Each number is 128 + 32 x the weight over its row's rms, rounded and kept within 0 to 255. Layers, rows and columns count from 0. The size above them is the row's rms in percent of the matrix's.

# layer 6 MLP down (transposed), 1280x320, rms 0.111, rows 1106-1148, columns 80-159
size [ 92  96  95  98 112  97 106  95 122  94 101  96 100 104  95 105  85  95 100 108 101 107  90 101  97 107  99  97  92 104 100  89 101 106  91 109  89  92  89  93  99 100 107]
[[105 134 112 108 107 135 168 134 116 138 146 112 135 141 134 110 101 121 110  89 148 161 101 185 183  61 148 210  82 137 171 171 156 101 104  73 136 148 162 153 136 150 123 100  89 144  93 126 114 147  78 185 102 149 184 141  72 145 195  81 141 142 115 186 109 118 106  73  82 148 111  96  81 151 131 163 166 167 147 159]
 [120 145 109 148  67 154 107 163  99  97 115  97 125 100 124  83 100 148  98 149  77 123 115 120 137 112  96 101  88  81 114  83 117 116 143 124  57 162 138 141 148 122 192 129  90 137 178 109 108  96 152 164 135 177 103 171  91 129 117 191 195 195 125  79 135 175  99 114 166 134 123 148 137 137  92  84 104 129  86  82]
 [127 135 124  88 163 166  91 148 143 114 101  69 148  77 125 164 138 108 103 143 182 151 118 114 125 153 102  90 136 146 147 155 125 106 136 122 149 182 141 152 149 148 123  97 129  79 145 154 179 123 117 141 154 115 123 141 133 140  95 144 154 176 178 226 123 118 148 158  72 123 124  86 112 131 184 162 148  38  84 134]
 [148 144 157 124 123  99 138 107 118 128 129 122 104 133 119 160 104  96 103  99 115  87 179 158 177 169 132 131  88  80 158 154 180 112 129 144  84  99  97 174 114 163  91 136 139 142 108 170 129  83 126 125 152  69 131 193 107 114 118 102 125 158  89  85 107 172  96 135  85 122  97 124 109 191 124 172 135 105 111 141]
 [193 140  52 172 132 145 120  93 130 163 155 136 129 117  90 206 111 121 177  64 139 106 101 160 162 141 141 144 177 126 146 138 120 130  77 123 176 136 112 171 132  84 117 171 154 108 144 187 166 153 165 165 119 105  84  94 142  78  86 165 110 101  68  96 104 111 139  69 144 125 117 101 183 146  84 104 123 135  72 133]
 [192 102 157 171 171 144  75 162 149 130 127 165  58 129 111 130 105 169 142 106 180 148 117 185  66  94  85 151 164  70  88 128 125 118  78  85 200 102  69 102 114 100 119 133 156 179  90 159 131 146 144 124 114 109 122 147  94 141 101  92 150 130 113 178  62 132  97 129 143  98 148 222 112 145 140 148  47 191 161 105]
 [154 125 165 139 117 133 161 127 107 121 149 148 120 157 113 106 154 119 135 157 159 151 141 136  88 144 143 144 104 133 102 108 138  77 101 114 113 116 144  74 114 162 141 138 138 126 149 123  85 153 101 130 126  81 104 161 168 127 201 114 131 177 125 162 141 157 137 189 102  95 112 166 173 127 164 152 138 124 137 127]
 [168 120 102 135  66  94 124 149  65 128  66 120 134 130 122 110 130  96 183 194 126 145 108 128  94 132 101  91  95 104 124 104 145 101 154 129  88 117 151  99 123 130 150 104  61 111 126 119 105 115  50 157 124 125  92 144 124 182 128 132 171 125 156 199 109  86 110  92 166 101 158 157 189 119 122 128  73  67 155 131]
 [131 117 137  98 100  81 147 139 110 136 108 163 140 105 152 145 121 140 153  81 132 114 157 141  45 128 160  79 120  89 121 111  99 112 142 118 117 189  80 176 105  77 145 203 181 119 136 119 113 126 131 164 148 155 121 124 124 145 178 195 135  71 107 183 119 134 118 130 140 120 155  64 142 129 134  86 137 107 139  84]
 [117 138 130 201 107 145 116  93 104 133  96 134 125 124 146 153 179 132 172 137 125 102 153 149 202 123 113 163 146 122 136  99 161 123 143 129 104 121 182 170 145  95 137 175  68 169 123 167 160 104 104 103 159 139  97 117 156 154 161 148 108 142 187 163 138 101  67 172 162  77 138 131  67 122  86 131 164  64 142  83]
 [131  87  60 110 112  76  88 133 102 142 146 114  59 159 158  96  71 157  50 124 103 149 121 123 150 174 144  90 153 147 107 171 202  99 181 206 127 126 115 156 112 144 113 142 152 115  96  95 177 145 111 131 118 133 183 170 130 124 106 168 124 110 117 112 111  93 193 165 186 132 141 160 149 151 122  82 123 142  93 107]
 [153 131 169 184 116 189 127 127 112 135 116 132  91 179 133 191 122 171  98 197 118  75 107 105 126  73 175 126 139 162 144  96  83 121 137 120 163 104 125 147 162  96 123 207 103  63  49  55 118 159 111 182 107 132 162 135 113 140 123 105 131 109  85  54 153 157 144 125 140 123  96 175 148 144 104 137  99 127 169 128]
 [138 171 131 110 124 151 125 131  87 136 120 103  92  92 182 138 136 131 121  47 170 228 137 156 146 144 120 136 158  88 115 124 124 146 134 180 122 148 113 100  78 122 117 115 148 141 151  91  69 158  81 136 193 126 197 181 173 122 132 116  70 149 156 162 143 141 147 156 138 130 140 118 160 146 150  82  86 163 136  64]
 [ 87 119 103 150 110 146 114 131 120  91 139 136 150 181 145  93  96 111  83 123 125 133 118 151 162 127 120 156 143 121 120 171 153 123 144 145 122 107 147 154  78 164 140 164 101  81  89 167 153 132 143 174 147 107 154 175 105  99 127 148 158  92 137 123 117 138 104 151 171  96  98 121 153 169  89 171 184 161 114 176]
 [143 126 132 109  70  79 112 108 146 114 147 159 125 159  89 156 153 151 155 133 135 156 149 136 171 122 129 118 117 152 141 150  90 108 101 132 117 125 121  90 111 129 116 114 121 116 140 170 142  90  72 133 142 154 179 127 140 140 120 135  79 181 120 174 129 173  85 116 108 115 155 133 119 164  99  93 137 154  99 163]
 [110 144 122 142 132 142  95 140  63 180 106 119 157 155 113 137  93 145 147 149 117 125  94 120  92 102 113 149 125 157 137 143 119 119 154  52 119 128 121 103  93 126 134 118  91 138 167  97 175 146 132 135 110 166 133 105 146 177 151 113 220  91 138  92 147  79 115  82  76  79 114  86 146  90 155 147 136 122 149 199]
 [119 183 178 126  84 115 154 103 117  69 107 149 240 139 147  98 105 121 153  70  72 137 164 111 160 129  63  89 158 126 161 173 149 159 150 147 116 142 125 169 158 128 119 117  89 148  89 115 151 161 179 128 111 144 131  92 131 160 116 103 143  71 106 109 128 162 143 150 108 152 102 135 116 129  86 137 133 115 148 109]
 [140 167  91  74 150 139  75 173  85  85 112 129 167 113 130 146 106 169 126 146 131 145 160 134 108 181 157 181 161 127 104 155 120 120  92  88 181 144  91  91 136 150  87 131 144 127  43 104 119 100 155 150 135 158 135 109 181 154  66 180 110 134 152 119 166  75 156 101 168 134 175 115  87 142 154 172 122 126 160  91]
 [139 101 138 125 135 141 142 129 104 138  96 134 133  55 188 153 121 158 171 146 158 107  93 133 135 158 107  81 146 114  99  62 104 177 147 104  83  79 152 139 104 171 149 127  85 140 131  97  91  64  79 125 168 126  93 129  97  59 120  99 157 189  94 118 127 120  99  91 158 118 183 151 171  97 110 115 143 131 156 122]
 [112 140 139 159 142  91  88 120 151 112 104 147 114  82 138 129 155 167 128  94 124 106 133 140  60  95 161 186 138 128 157 183 108  68 145 178 145 120 103 170 147 122 121 145  99 186  74 154 104 163 128  99  95 142 125 187 112 178 199 121 123 165 161 100  73 127 158 117  84 101 158 130  79  85 111 152  82 101 114 134]
 [111 132 168 101 137 109 169 124 151 186 147 125 116 134  80 153 200 123 144  89 135 100  68 142 140 102 143 133 111 112 102 145 128 188 104 181 106 149 177 134 117 175 114 123 135 117 112  84  92 177 146 178 133 112 148 142 102 135 101 184 174 130 121 126  94 130 130 166 126 129 135  98 141  95 120 130 101  36 163  96]
 [133 149 161 136 167 153  63 155  69 108 147 118  82  90 167  84 102  29 110 198  92 134 102 163 123 108 106 147 137 154 108 130 124 111 134 183 186 102 141  94 145 139 127 170 128 173 104 132 117 129  56 161 112  98 124 118 102 166 129  75 123  87 148 125 141 107 164 138 139 118 117 170 150 121 115 101 167 111 132 126]
 [120  99 141 100  99 145  93  72 151  88 124 121  50 111 102 104  80  90 113 122  98 143  89 104 137 158  65 115 103 114 143 116  97 201 123 140 141 139 129 104 137 194 126  92 163 108 118 142  87 100 125 164  86 118 122 139 132 182  73 148 185 156  83 113  80 173  98 148 151 133 165  82 130  66 118 125 118 134 153 145]
 [108 113 128 150 122 166 105 117 145 132 120  88 135 161 174  96 175 152 191 166 175  91 166 150 135 131 113 105  88 159  66 152 137 104 161 131 152 110 101  96  79 140 180 180 171 114 119 110 126 139 132  99 175 103  77 109  98 103 165 132 137  91 114 128 101 150 183 174  86 110 142 120 160  91  87 178 159 102 171  76]
 [157 149 144 143  80  83 121  71 139 133 155 174 101 141 109 107  79 186 110 117 130 162 116 135 117 105 121 110 206 172 172 116 169  91 117 138 129 105 183  87  96 110 152 124 128 113  83 132 102 157 192 122 121 111 125  77 113 144 181 187 146 133 155 112 123 165  92 139 128 201 105 139 121  87 119 104 133 103  67 128]
 [144 171 220 152 113 136 115 134 158 162 164 153 101  94 164 117 136  87 118  70 162 146 118 137 125 104  80 125 154  73 101 143 178 143 129 138 142  99 163 124 143 118 113 145 129 137  90  72 186 158 162 190 109 104 191 140  98 123 128 199 158 129 163 157 113 139 120 124 151  98 106 148 157 101 117 115 141 113  76  79]
 [151 126 117 186 116 155 114 152  91 156 124 184 146  82 103 170 164 152 145 118  63  78  99 132 102 108  95 152 146 171 154  73 136 139 101 114  90 150 110 148 117 141 123 159 148 122 152 143 177 159 155 142 103  73 127  78 143 151 177 126  90  78 170 137 125 150 165 125 137 112 162 138 130 154 190 186  65 121 158  98]
 [129 100 128 145 100 110  93 129 112 139 149 139  88 141 151 113 148 140 187 160 132  77 165 122 122 154  94 190 117 138 130 104 181  85 121 135  97 112 148 199 133 138 163 132 103 143  74  86 160  95 152 113 133 122 129  91 144 112 132 113  93 152 179 111 144 163 141 176 157 109 141 102 134 170 159 151 146 119 116 159]
 [156 158  77 139 125 146  69 150 118 143 123 103  79 121 109 138 140 174 142 111 154 100 164 117 159 113  23 131 145 129 195  83  84 174 111 149 139 165 156 119 108 116 109 136 166 121 126 135 164 112 146 125  94 118 135  93 156 211 167 157  54 125 151 111 124  97  96 116 125 161  79 126 113 123 119 132 114 106 119 118]
 [111 144 164 106 155  92 120 133 127 127 118 157 104 103 150  87 162  92 141 142 126 139  92 111 210 116 116  94 123 116 108 182 121 119  88 103 180  66  93 138 122 174  77 200  72 123 162 167 110  97 149 152 178 150 146 119 145 156 145  40 109  83 119 129 123 165 176 118  80 145 118 136 129 158 108 129 106 166 126 119]
 [ 86  82 101  98 119 127 166  78 107 164 139 119 171 169 103 148 152 171 174 123  73 138 154  93 127 134  79 136 111 143 124 185  56  87 167 102  57 131 124 137 162 106 151 126  72 148 139 139  70 128 100 148 105 143 160 107 185  82 140 115  94 127 127 134 164 150 130 134 122 153 225 145 113 133 130 144 150 123 129  78]
 [154 123  68 140 106 122 127 126 152 107  81 159 107 127 150 127  82 117 136 108 200 133 148 130  93 161 134 121 212 112 108 100 159 127  78 126 126 173 178 172 128  88  96 157  69  79 159 111 191 106 105 124 144 101 106 107 125  70 113 122  95 120 163 126 121 122 116 168 158 173 118 106 129 119 116 146  75 171  82  67]
 [100 119 184 160 142 131 178 110 148 144 145 162  81 183  90 153 117 137 122 130 143 125 145 121 112 101 128 179 112 123 117 103 101 136 139 110 102  67 144  89  74 144 110 109  58 160 128 144  66 143 175  61 184 137 142 178 168  78 162 148 118  73 136  91 134  65 120 120 117 166  94  91 175 144 148 103 123  76 148 132]
 [100 131 146 137 147 104 157 129 123 103  98 134 138 124  82 197 127 128 158 137  96 157 104 159 115 123 196  83 123 184 121 117 161 106 106  93 115  70 144 114 130 102 130 131 157 112 153 165 152 108 123 122 135 100 134 150 124 156 153 144 120 143 140 171 116 124  79 105 125 150 104 135 127  87 144  95 172 144 124 178]
 [178 138  92 144 149 106 131 141  99 143  96 153 115 100 117  92 160 147 184 133 177 161  99  99 153 146 123 139 108 111 135 145 103 130 112 117 140 171  86 138 147 166 173  94 136 132 156  80 121 148 124 150 117 103 125 151  74  71 152 138 129 122 152 169 138  73 106  36  76 147 123 144  97 172  63 116 141  66 158 152]
 [158 118 112 138  91 181  93 128 135  95 127  47 113 148 177 154  83 147  66 116 130  92 176 107 167 134 141 129  65 220  93  96 130 148 105 117 147 110 108 171 119  38 132 172 132 157 137 166 105 101 117 121 131 143 145 118  98 139  95 125 142 152 176  90 159 111 128 107 147 116 118  71 138  73 122 137 105 110 164  95]
 [127 181  92 167  87 113 105 127  85 138  99 107 113 104 116  65 151 131  77 104 141 143 135 125 184 137 143 121  81 128 150 140 128 186 138 188 135 120  66 162 120 144 153 169  91 130 136 138 141 137 139  82 122 169 149 158 165 117  60 125 118  85 106 164 127  88 100 104 189 160  67 156 154  84 150 176 156 129  92 104]
 [ 97 188 143 118  88 100 115 183 159 133 151 177 113 109  67 141 134  90  94 120 121 150 137 146  79 111 154 150 110 106 141 152  42 186 103 140 143 149 121 162 115 143  90  77  92 191 139  99  77 110 134 160 144 123 116 128 112 128  74  56 133  97 112 105 102 161  92 166 174 141 119  75 160 122 141  89 175 147 145 135]
 [ 61 127 162 179 144 113 121 166 107  95 180 124  97 123 125 103 145 137 202 125 168 141 134 192  90 158  87 118 107 126 115  99 164  65 143  79 111 117 178 110  83 109 118 116  99 208 118 161 107 131 116 176  34 145 166 111 130 157 187 140 193 144 117 167 123 161  99 140 132 171 178  91 121 129 133 108 152 140 159 153]
 [131 140 173 187 116 105 137 170 113 135 148  99 255 100 145 138 164  78 109 180 155 126 111 135 125 114 118 107  90 173 150 142 111 103 151 126 146 130  94 111 107 110 137 163 120 150 102 157 180 105 120 143 102  72  49 180 144 105 108 106 165 121 194 159 127  90 118  87 138 118 141 143 146 116 109 159  77  77 100 121]
 [148 106  89 172 158 149 131 166 139 131 120 112 169 139 121 149 175 156  97 134 127 137 122 138 131 131 130 125 163 121 128 145 126 186 145 180 126 142 172 131 124 138 167 127 115 123 169 101  89 129 135 184  88 108 128 122 111 195 130 145 105 168 120  85 139 138 166 181 183  99 143 153 126 152 120  89  95  78 147 105]
 [131 116 154  88 153  80 168 112  81  71 144 120 157 168 109 126 142 138 142 104 108 158 200 126  81 126 171  82 104 109 205 118 109 135 148 171 171 184  61 161 114  99 160  97 142 187 153 136 182 174  86 165 188 139 148 112  65 125  93  89  62 162 138 158 149 126  61 130 155 156  81 152 117 131 138 169 165 167 154 101]
 [ 91 152 128 158 103 135 115 166 138 149 111 135 139 146 131 103 158 144  79 101 143 118 150 178  62 112  63 156  68 153 100 107 116 109  76 142 151 138  70 144 165 117 158 106 129 108 105 142 162 166 159 112  99 110 130 125 160 118  81 169  61  98 121 160 126 116  34 137 101 125 154 131 104 107 159 121 103 118 121  54]]
# layer 6 MLP up, 1280x320, rms 0.109, rows 1107-1148, columns 80-159
size [ 97  98  98 121  98 104  98 143  96 107 101  96 100 101  99 102 101  94 103  98 102  93  96  94  95  92 103  91 104 101  97  94  96  95 114  91  99  99  94  92 101 105]
[[ 95 170 115 115 167 106  95 112 201  70 186  69 138 125 124 135 148 129 135 104 192 118 138 165 164 155 122 146 178 132 135 175 128 102 137 145 117 140 112 112 165  69  74 105 175 136 133 133  67 117  94  88 151 150 131 135 180 128 111  98 130  97 108 132 156  91 145 169 146 157 105 113 138 189 127 142 111 101 174 129]
 [116 165  75 136  86 147 178  25 135  92 145 198 137 143 139 134 134 170  90 171 121 157 131  77 111 146 195 205  72  65  96 144 131 147 122 172 114 109 129 143 150 108 111  65  86 124 153 147  98 106 159 146 121 167 111 143  87 116 111  61 150 153 105 125 124 137 132 137 200  96 182 112 117  83 110 117 122 149 140 118]
 [137  90 112 142 126 157  60 130 124 158 209 102 148 151 104  81 125 150 145 143 111 105 148 118 118 138 144 155 172 105  82 124 102 100 111 100 111 122 155 138 140 143 131 151 188  65  90 128 112 168  89 109 111 122 114 128 163  87 123 101 135 142 152 125 136 109  80 122  84 144 127 121  80 106 118  84 162 118  78 150]
 [110  91  77 161 187 135 147 124 171 108  73 155 189 136 114 119 101 150 110  76 139  92 144 102  93 147 126 140 146 120 125 118 111 157  67 114 137 141 126 111 120 168 130 205  93 131  92 121 119 153 120 108 117 143  99  81 118 123 194 132  76 137 120 165  98 156 118  79 172 100 119 132 158  90 114  87 105  86  87 126]
 [122  75 117 122  92  95  69  89 122  81 106  72 164 144 189 189 110 177 126  87  96  58  88 121 143 120 125  85 114 133 123 149 158 191 135 108 101 138 167  95 150 107 129  89 137  98 184 120 105  91 126  93  98 124 164 148 115 153 104  82 132 137  78 166 126 139 155 111 158 162 147 170  97 128 154 122 108 164 137 170]
 [172 155 169 184 139  97 146  95 136 116  94 144 138  68  83 188 186 146 136 215 109 101 102 101  81 146 138 120 136 117 155  97  86  80 105 150 162 222 170 139  89 126 122 123 162 109  66  92 152 106 117 111 146  91 157 146 184 112 108 114 142 137 123 136 108 104 171 125 122 114  53 105  44 160 111 121 110  98 132  72]
 [ 72 112 142 102 130 209 159 138 119 123 180 150 157 143  79  97 136 163 149 187  55 100  43 184 114 143 165 127 152 168 105 145 152 129 174 114 150 153 130 156 146  95 140 120 153 176 118 155 110  85 113 126 174 133 121  73 216  59 129 143 179 122 198 147  75  91 125 134 104 116 133 128  91  91 177 172 151  98 143  90]
 [146 183 112 123 138 102 132 133 189  97  84 138 137 128 101 175  80  99 135 111 170 149 165 129 118 132 147 116 181 125 127 113 180 151 138 104  84 153  98 127 130  89 103 156 108 155 132 148 131  87  95 191 156 112 127  35  88 163 188 155 161 103  77 127 149 146 125 146  84 118 152  67  95 153 138 130 116 124 159  99]
 [142 142  72 102 122 105 147 174 139 183 113 127 178 189 156 159 109 117  81 126 125 166 164 152  76 124 153 112 105 103 141 160 100  99  77 157 119 134  61  45 101 167 121  87 167 102 150 115 153 140 122 101  96 114 123 161 147 180  99  98 174 138  39 115 121 140 197 100 137 166 140 146 179  92 184 122  45 200 116 157]
 [150 171  81 168 206  89 181 138 148 121 123 164 109 112 121 133  71 127 125 130 155 128 131 115  88 148 138 129 113 139 168 164 165  89 152 121  75 122 157 152 153 141 152 118 163 128 127  86 157  65  96 157 103 140  63 137 116 146 123 173 155  81  36 197  94 147 162 138  50 107 156 143  60 171 143 160 141 102 159 156]
 [ 69 184  65  51 184 166 136 108 114  82  82 120 105 100 120 141 149 128 199 115 105 167 142 153 156 163 121 132  98 153  62 120 152 128 135 129 123 199 198 169  92 126 112 128 121 128 161 185 116  96 119 105 134 138  86 139 116 141  98 122 148 195 157 136 153  81 123 166 130 148 131 112 153 147 192 124 143 101 154 155]
 [ 73 146 112 162 138 110 165 167 131 158 148 136  95 149 131 141 113  54  72 172 165  96 142 146 149 135 179  78 155  53 143 126  77  47 153 175  96 177 118  96 134 133 119 175 153 121 133 173  75 133 165  95 130 171 179 135 158 123 125 107 139 106 102 108  74  94  92 168 145  96 107 109 125 139 103 105 114 229 105  85]
 [122 167 139 168 202 113 169  75 117 103 121 133 108  74  76 148 160 105  86 135 135 179  99  71 101 145 132 133 127 120 142 164 131 190  98 120 110 100 143 102 146 152 105 175 144 134 102  75 134 134 113 165 159 156 144 177 148 107 134 127 162 106 195 147 127 149 161 143 134 112  97 137 164 101 166 114 144 160  87 164]
 [ 82 140  91 143 178 103 142 143 109  90  84 128 145  88 145  89 136 137 126 112 139 116 138 157  51 120  99 145 193  99 146  61 135 154  92 106 132 164 110 133 121 113 178 120 174 148 117 125 180 123 157 127 115 126 156 121 136  94 119 108 162  98  93 134 114 108 164 143 227  76 132 126 145 105 183 179  65 118 119 114]
 [136 118  83 137 172 127 135 120 119 172 107 100 169 132 145 129 178  87 128 121 124 203 108 102 107 175 164 126 104  80 152  78 106  97 115 169 157 126 149  99  80 127 110  70 155 119  71 175 148 152 109 155 126 103 125 166 149 104 136 117  87 162 129 166 166 119 119  86 128 122 104 163 107 164 114 179 155 213 130 168]
 [ 65  99 141 145 150 126  88 153 165 196 143  86 174 105 101 138 194 144 118 141 216 156 132 132 102 141 171 124 157 164  74 112 116 138  89 103 168 130  92  11 111  63  99 109 172 141 102  93 101  82 119 161 100 129 119 167  81 110 147 111 100 179 153 169 130 111  86 113 162 132 148 102  98  70 123  99 138 167 125 139]
 [146  70 185 161 175  97 171 144 127 164 105 114  96 140 108 138 163  76 160 147 123 129  86  49 126 112 162  98  98 103 111  69 139 118 158 139  61 151 174 143 137 124 175 127  67 132 192 139  90  93  95 139 140  99 114 156 120 107 158 130 166 112  85 132 124 138 100 181  99 113 105 132 121  74 114 127  66  89 146 158]
 [143 115 126 120 112 171 137  80 126 125 173 110 195 153 169 106 159  93 123 117 156  71 120  70 162 107 156  82 117 133 104 157 143 142 196 173 159 176 175 140 193 166 100  92  80 100 105 117 134 198 123 117 176  89 160  97 158 167 183 128 126 203 130 128 178 143 102 103 143 114 157 113 131 152 126 120  59  91 129 145]
 [ 88 108 126 153 163 196 120 109 126  91  85 123 150 172 108 156 102 141 123  69 148 150 107 123 140 174  67 167 111 212 134 115 173 170 200  92 174 149 133 128 149  97  98 126 154 151 133 151 130 133 120 117 144 122 113 119  90  84 109 182 139  92 149 200 181 156 131  99 170 178 149 132  96 115 159  87 141  94 146 155]
 [150 145 140 190 137  72 119  71 109 166  86 166 149 162 134 104  55 192 150 107 102 193 124  84  53  76 104 152 159 116  45 136 179 130 109 125  89 129 148 157  77 145 147 129  70 112 131 148 167 152 168 111 127 150 105 105 188  71  68 169 188 150 146 145  71  55 203  96 129 139 128  98 125 160 117  99  83 158 104  77]
 [159 126 111 145  65 156  95 157 140  92 108  92  63 101 159 115 155 103 140 135 103 100  91 121 155 141 121  95 172 162 176  74 181 216 119 119 139  75 114 116 158 149 123 185 150 119 109 134 175 107 153 125 109 135 154 154  96 153 182 106 143  59 151 106  82 155  67 106  92  86 160 103 125 122 123 102 126  95 162 126]
 [133  81 115  88 155  90 145 116 129 153 182  83 150 162 128 140 144 141 104 176 109 192 128 130 168  59 122 111 161  84 191 115 136 167 118 171 110  94 143 139 171 111 110 119  82 146 144 142 134 172  92  87  97  73 105 123 122 177  18 122 207 129 143 101 126 165 113 155 146  95 124 111 118  95 109 125 154 187 144  91]
 [132 139 158 186 156 162 176 115  97 116  67 174  95 113 105 167 143  55  59  90 136 164 132 131 125 119 149 141 142  58 128 106 188 144  64 139 124 120 182 139 123 139 122 160 109  95 152 127 154 104 163 174 143 155 125 155 112 143 152 163 133 104 123 109 206 137  50 148 124 158 136 132  81 142 116  93  89 107 110 105]
 [118  86 145 107 133 166  88 161  50 152  99 133 129 172 180 126 121 132  81 138 107 129 183  61 124 116 113 120 124 223 119 125  97 114 147  92 124 190 152 119 144 117 183  93 144 152 127 204  83  65 130  99 158 121 151 126 144 113 128  88 104 121 118 138 139 129 118 139 147 142 162 120 110 107 158 139 135 131 118  84]
 [ 97 143 114 136  89  92 188 121 131 128  79 138 139 150 152 157 145 175 131 148  96  67 129 152 142 162 144 135 115 148 177  63  98 127 136 114 142 116  99 109 144  95 112 184 132 103  93 121 118 127 149  94 130 115 138 110 109 159 125 151 111 153 151 142 141 114 129 147  96 132 109 120 129 116 170 144 178 118 191 181]
 [ 92 123 188 121 111 104 167 162 129 100 104  87 200 115 147 148 141 117  75 102  81 133 115 109  70  90 138 155 140 167 147 190 182  98 186 112  88 157 181  44 167 152 175 185  35 142 125  93 138 111 137  98 122 149 134 124 143 155 115  93 148 207  92 115 157 165 110 115 103 162 154 162 123 136 101 155 166 126 105 116]
 [134 146 155  52 122 129 165 117  76 154 148 106 136 121 101 125 184  83 135  93 149 196 168 150  96 146 131 118 148 157 187  99 113 180  96  36  81  88 119  98 110  89 138  85 108 147 190  95 134  65 174 145 146 178  82  67 121 132 104  75 164 116 122 129 201 110  90  79 169 109 130  89  77 118 178 151 164 154 144 127]
 [144 124 187 123 108 124 106 159 153 139 132 152 129 170 131  99 117 187 151  92 116 145 125 107  76 166 135 107 135  81 107 188 181 108 163 150 123 110 104 110 150 156 156 126 112  92 126 101  79 105 103  71 113 154  82 105  60 114 163  88 145 161 108 166 133 141 170 170 163  65 122 123 108  91 142 131 124 202  98 105]
 [ 57 146 167 128 151 104 121 189  64 183 127 165 142  96 154 173  97 170  93 121  92 140  95  91 152  98 102  91 185 132  91 119 153  84 114 153 105  87 160 136 137 142 102 109 197 126 113 147  88 101 140 106 148  53 123 175 145 125  98  85 185 134 112 149  90  71 148 131 132 150 115  99 122 126 115 151 122 101 144 149]
 [160 115 136 146 111 165 115  78 150 129 116 153 143  54 138 137 106 107 111 103 154 117 113  91  75 146  71  93 107  93 141 171 127 157 127  97 130 143 145 102 153 120 144 160 176 160  72 120 126 123 174 154 139 126  82 146 176 161  95 155  88 134 145 198  68 164 130  77 184 100 113 118 116 161 138 128 137 137 117 113]
 [131 175 181 113 131  66 136 163 114  98 127 156 106 123 142 179 198 131 126 183 115 127 109 138 130  90  87  89 128 140 169 118  86 102 174  76 163 109 117  30  95 187 163 116 169 146 115 166  55 133 119 115  77 157  87 140  65 168 111 134 170 114 131 131 121 148 128 145 131 155  95  94 110 139 179 139 143 154 164 194]
 [184 174  89  57 148 171 129 127  82  70 108 186 112 119 157 139 182 186 188 146 163 180 131 113 192 145 169 138 148  46 161 130 152 146 133 112 120 111 117 125  98 124 102 185 211 105 122 113 133 174 122 102 120  76 174 148 145 147 163 132 122 135  92 131 140 158 133 173 175 113 159  85 106 130 144 152 161 145  89  98]
 [127 125 121  75 168 135 106 164 169  99 117 142 119 146 147 130 139 151 133 132 142 105 138 122 128 105  67 177  93 101  95 181 141 161 117  93 173 164  68 157  71 175 114 103 141 135 149 150 113  86 129  53 163  95 107 119 129 102 153 112 165  94  92 115 128 185 218 123 102 127 121 150 142 134 107 197 139  51 126 102]
 [  6 146 130  94 211 120  96  63 104  76  81 172 128 154  90 144 132 160 135 111  62 163 164 146  94 161 186 136 105 124 156 119 133 164 142  92  95 113  88 157 140  89  66 189 152  98 119 119  88  91 134 124 119 174 138  88 163 185  88 144 116  99  47 107 115 103 188 150 139 146 123 127 131  90 104 116  98 167 123 134]
 [170 130 130 231 170 193 114 149 157 111 153  90 125 165 170  84 140 100  59  96 178  68 115  98 147 105 205 151  95 167  81 119 180 176 102 117 120 125 151 117 115 196 139 108 110 159 130 196 123 155 109 121 130 154  80 112 147 126 127 139 145 135 150 110 138 145  95 104  92 181 133 120 126 137 129 123 150 105 137 169]
 [115 118 156 130 140 121 162 144 178 122 166 176  90 104 173 169 103 140 193 136 127 133 226  55 119 129  86 153  99 126 136 142 104  82 211 127 103 146 125 146  96 153 102  79 128 101 138  93 105 107 155 117 114 126 100 140 125 167 173  96 135 160 119 113 155 127 138 127 116 152 139 151  82 102 159 112 123  90 116 159]
 [167 103 161 137 130 157 122 155 156 129 123 143 167 103 119 198 117 126 143 117 132  56 138 108 134 111 172 169  92 126 172 123 112 179 151 204 173 130  52 129 138  96 147 110 133 117 123 113  74 147 146 123  87 133 132  76  75  91 140 126 127 111 179 103  56 115  98 219 152  99 147  93 126 154 157 164 117  99  98 116]
 [170  92 100  88 100 159 118 114 157 156 149 140 194 149 116 158 114 139  79  98  59  94 136  56 160 114 186  93 148 116 168 152  84 194 150 156 118 115  69 112 204 136 108 117 174  82 163 107 172 123 109 104 190  90 134 112 123 128  69 116 105 150 160 117 163  91 136  72 144 154 114 177 127 199 104 139 138 145 120 116]
 [ 43 135 121  99 131  97 116  99 152 128 152 187 127 130 131  57  88 149 143 109  83 169 142 115  96 148 167 119 196 101  84 154  84 133 116 160 140 127 121  77 147 128 104 113 139 128 147 144 121 126 131 153 133 126 154  57 122 168 189 125 104 119  94 105 116 158 179 160 144 156 128 127 148 108 146 111 114 149 177 105]
 [116 148  93  98  60  55 191 147 149  89 110 103 141 161 140 122 171 122 161 162 143 145  70 172 195 112 127 161 109  83 147 124  94 165 118 166  84 140 139 165 121  85 142 164 158 108 185 150 169 154 155  69 115 164 165 133 159 152 150 128 144  71 159  81  77 156 137 119 160 134 133 103 206 102 212 103 116 137 146 135]
 [ 81 110 160 141 156 207 101 100 173 122 118 170 120  80 141 169 101 125 133 170 147 132 130 121  82 104  86 154 181 106 119 198 172 174 169 129  88  92 125 109 184 131 125  93 161 108 143 142  79  36 148 103 105 101 122 128 112 134 101 130 135 101 158 157 130 123 137 158 141 150 142 138 118 124 137 131 126 159 136 137]
 [ 87 139 132 142 140 144 126 142 141 111 198 207 132 140 106 159 122 106 157  97 161 130 180  97 110 144 106  67 124 135  97 116 176 109 158 144 125 141 111 113 119 127  85 152 117 196 123 129 101 114 139 135 181 165 123  92 160 209 101 158 151 151 116 114 172  75  75 127 110 160 121 133  69 120 150 163 167 102 146 167]]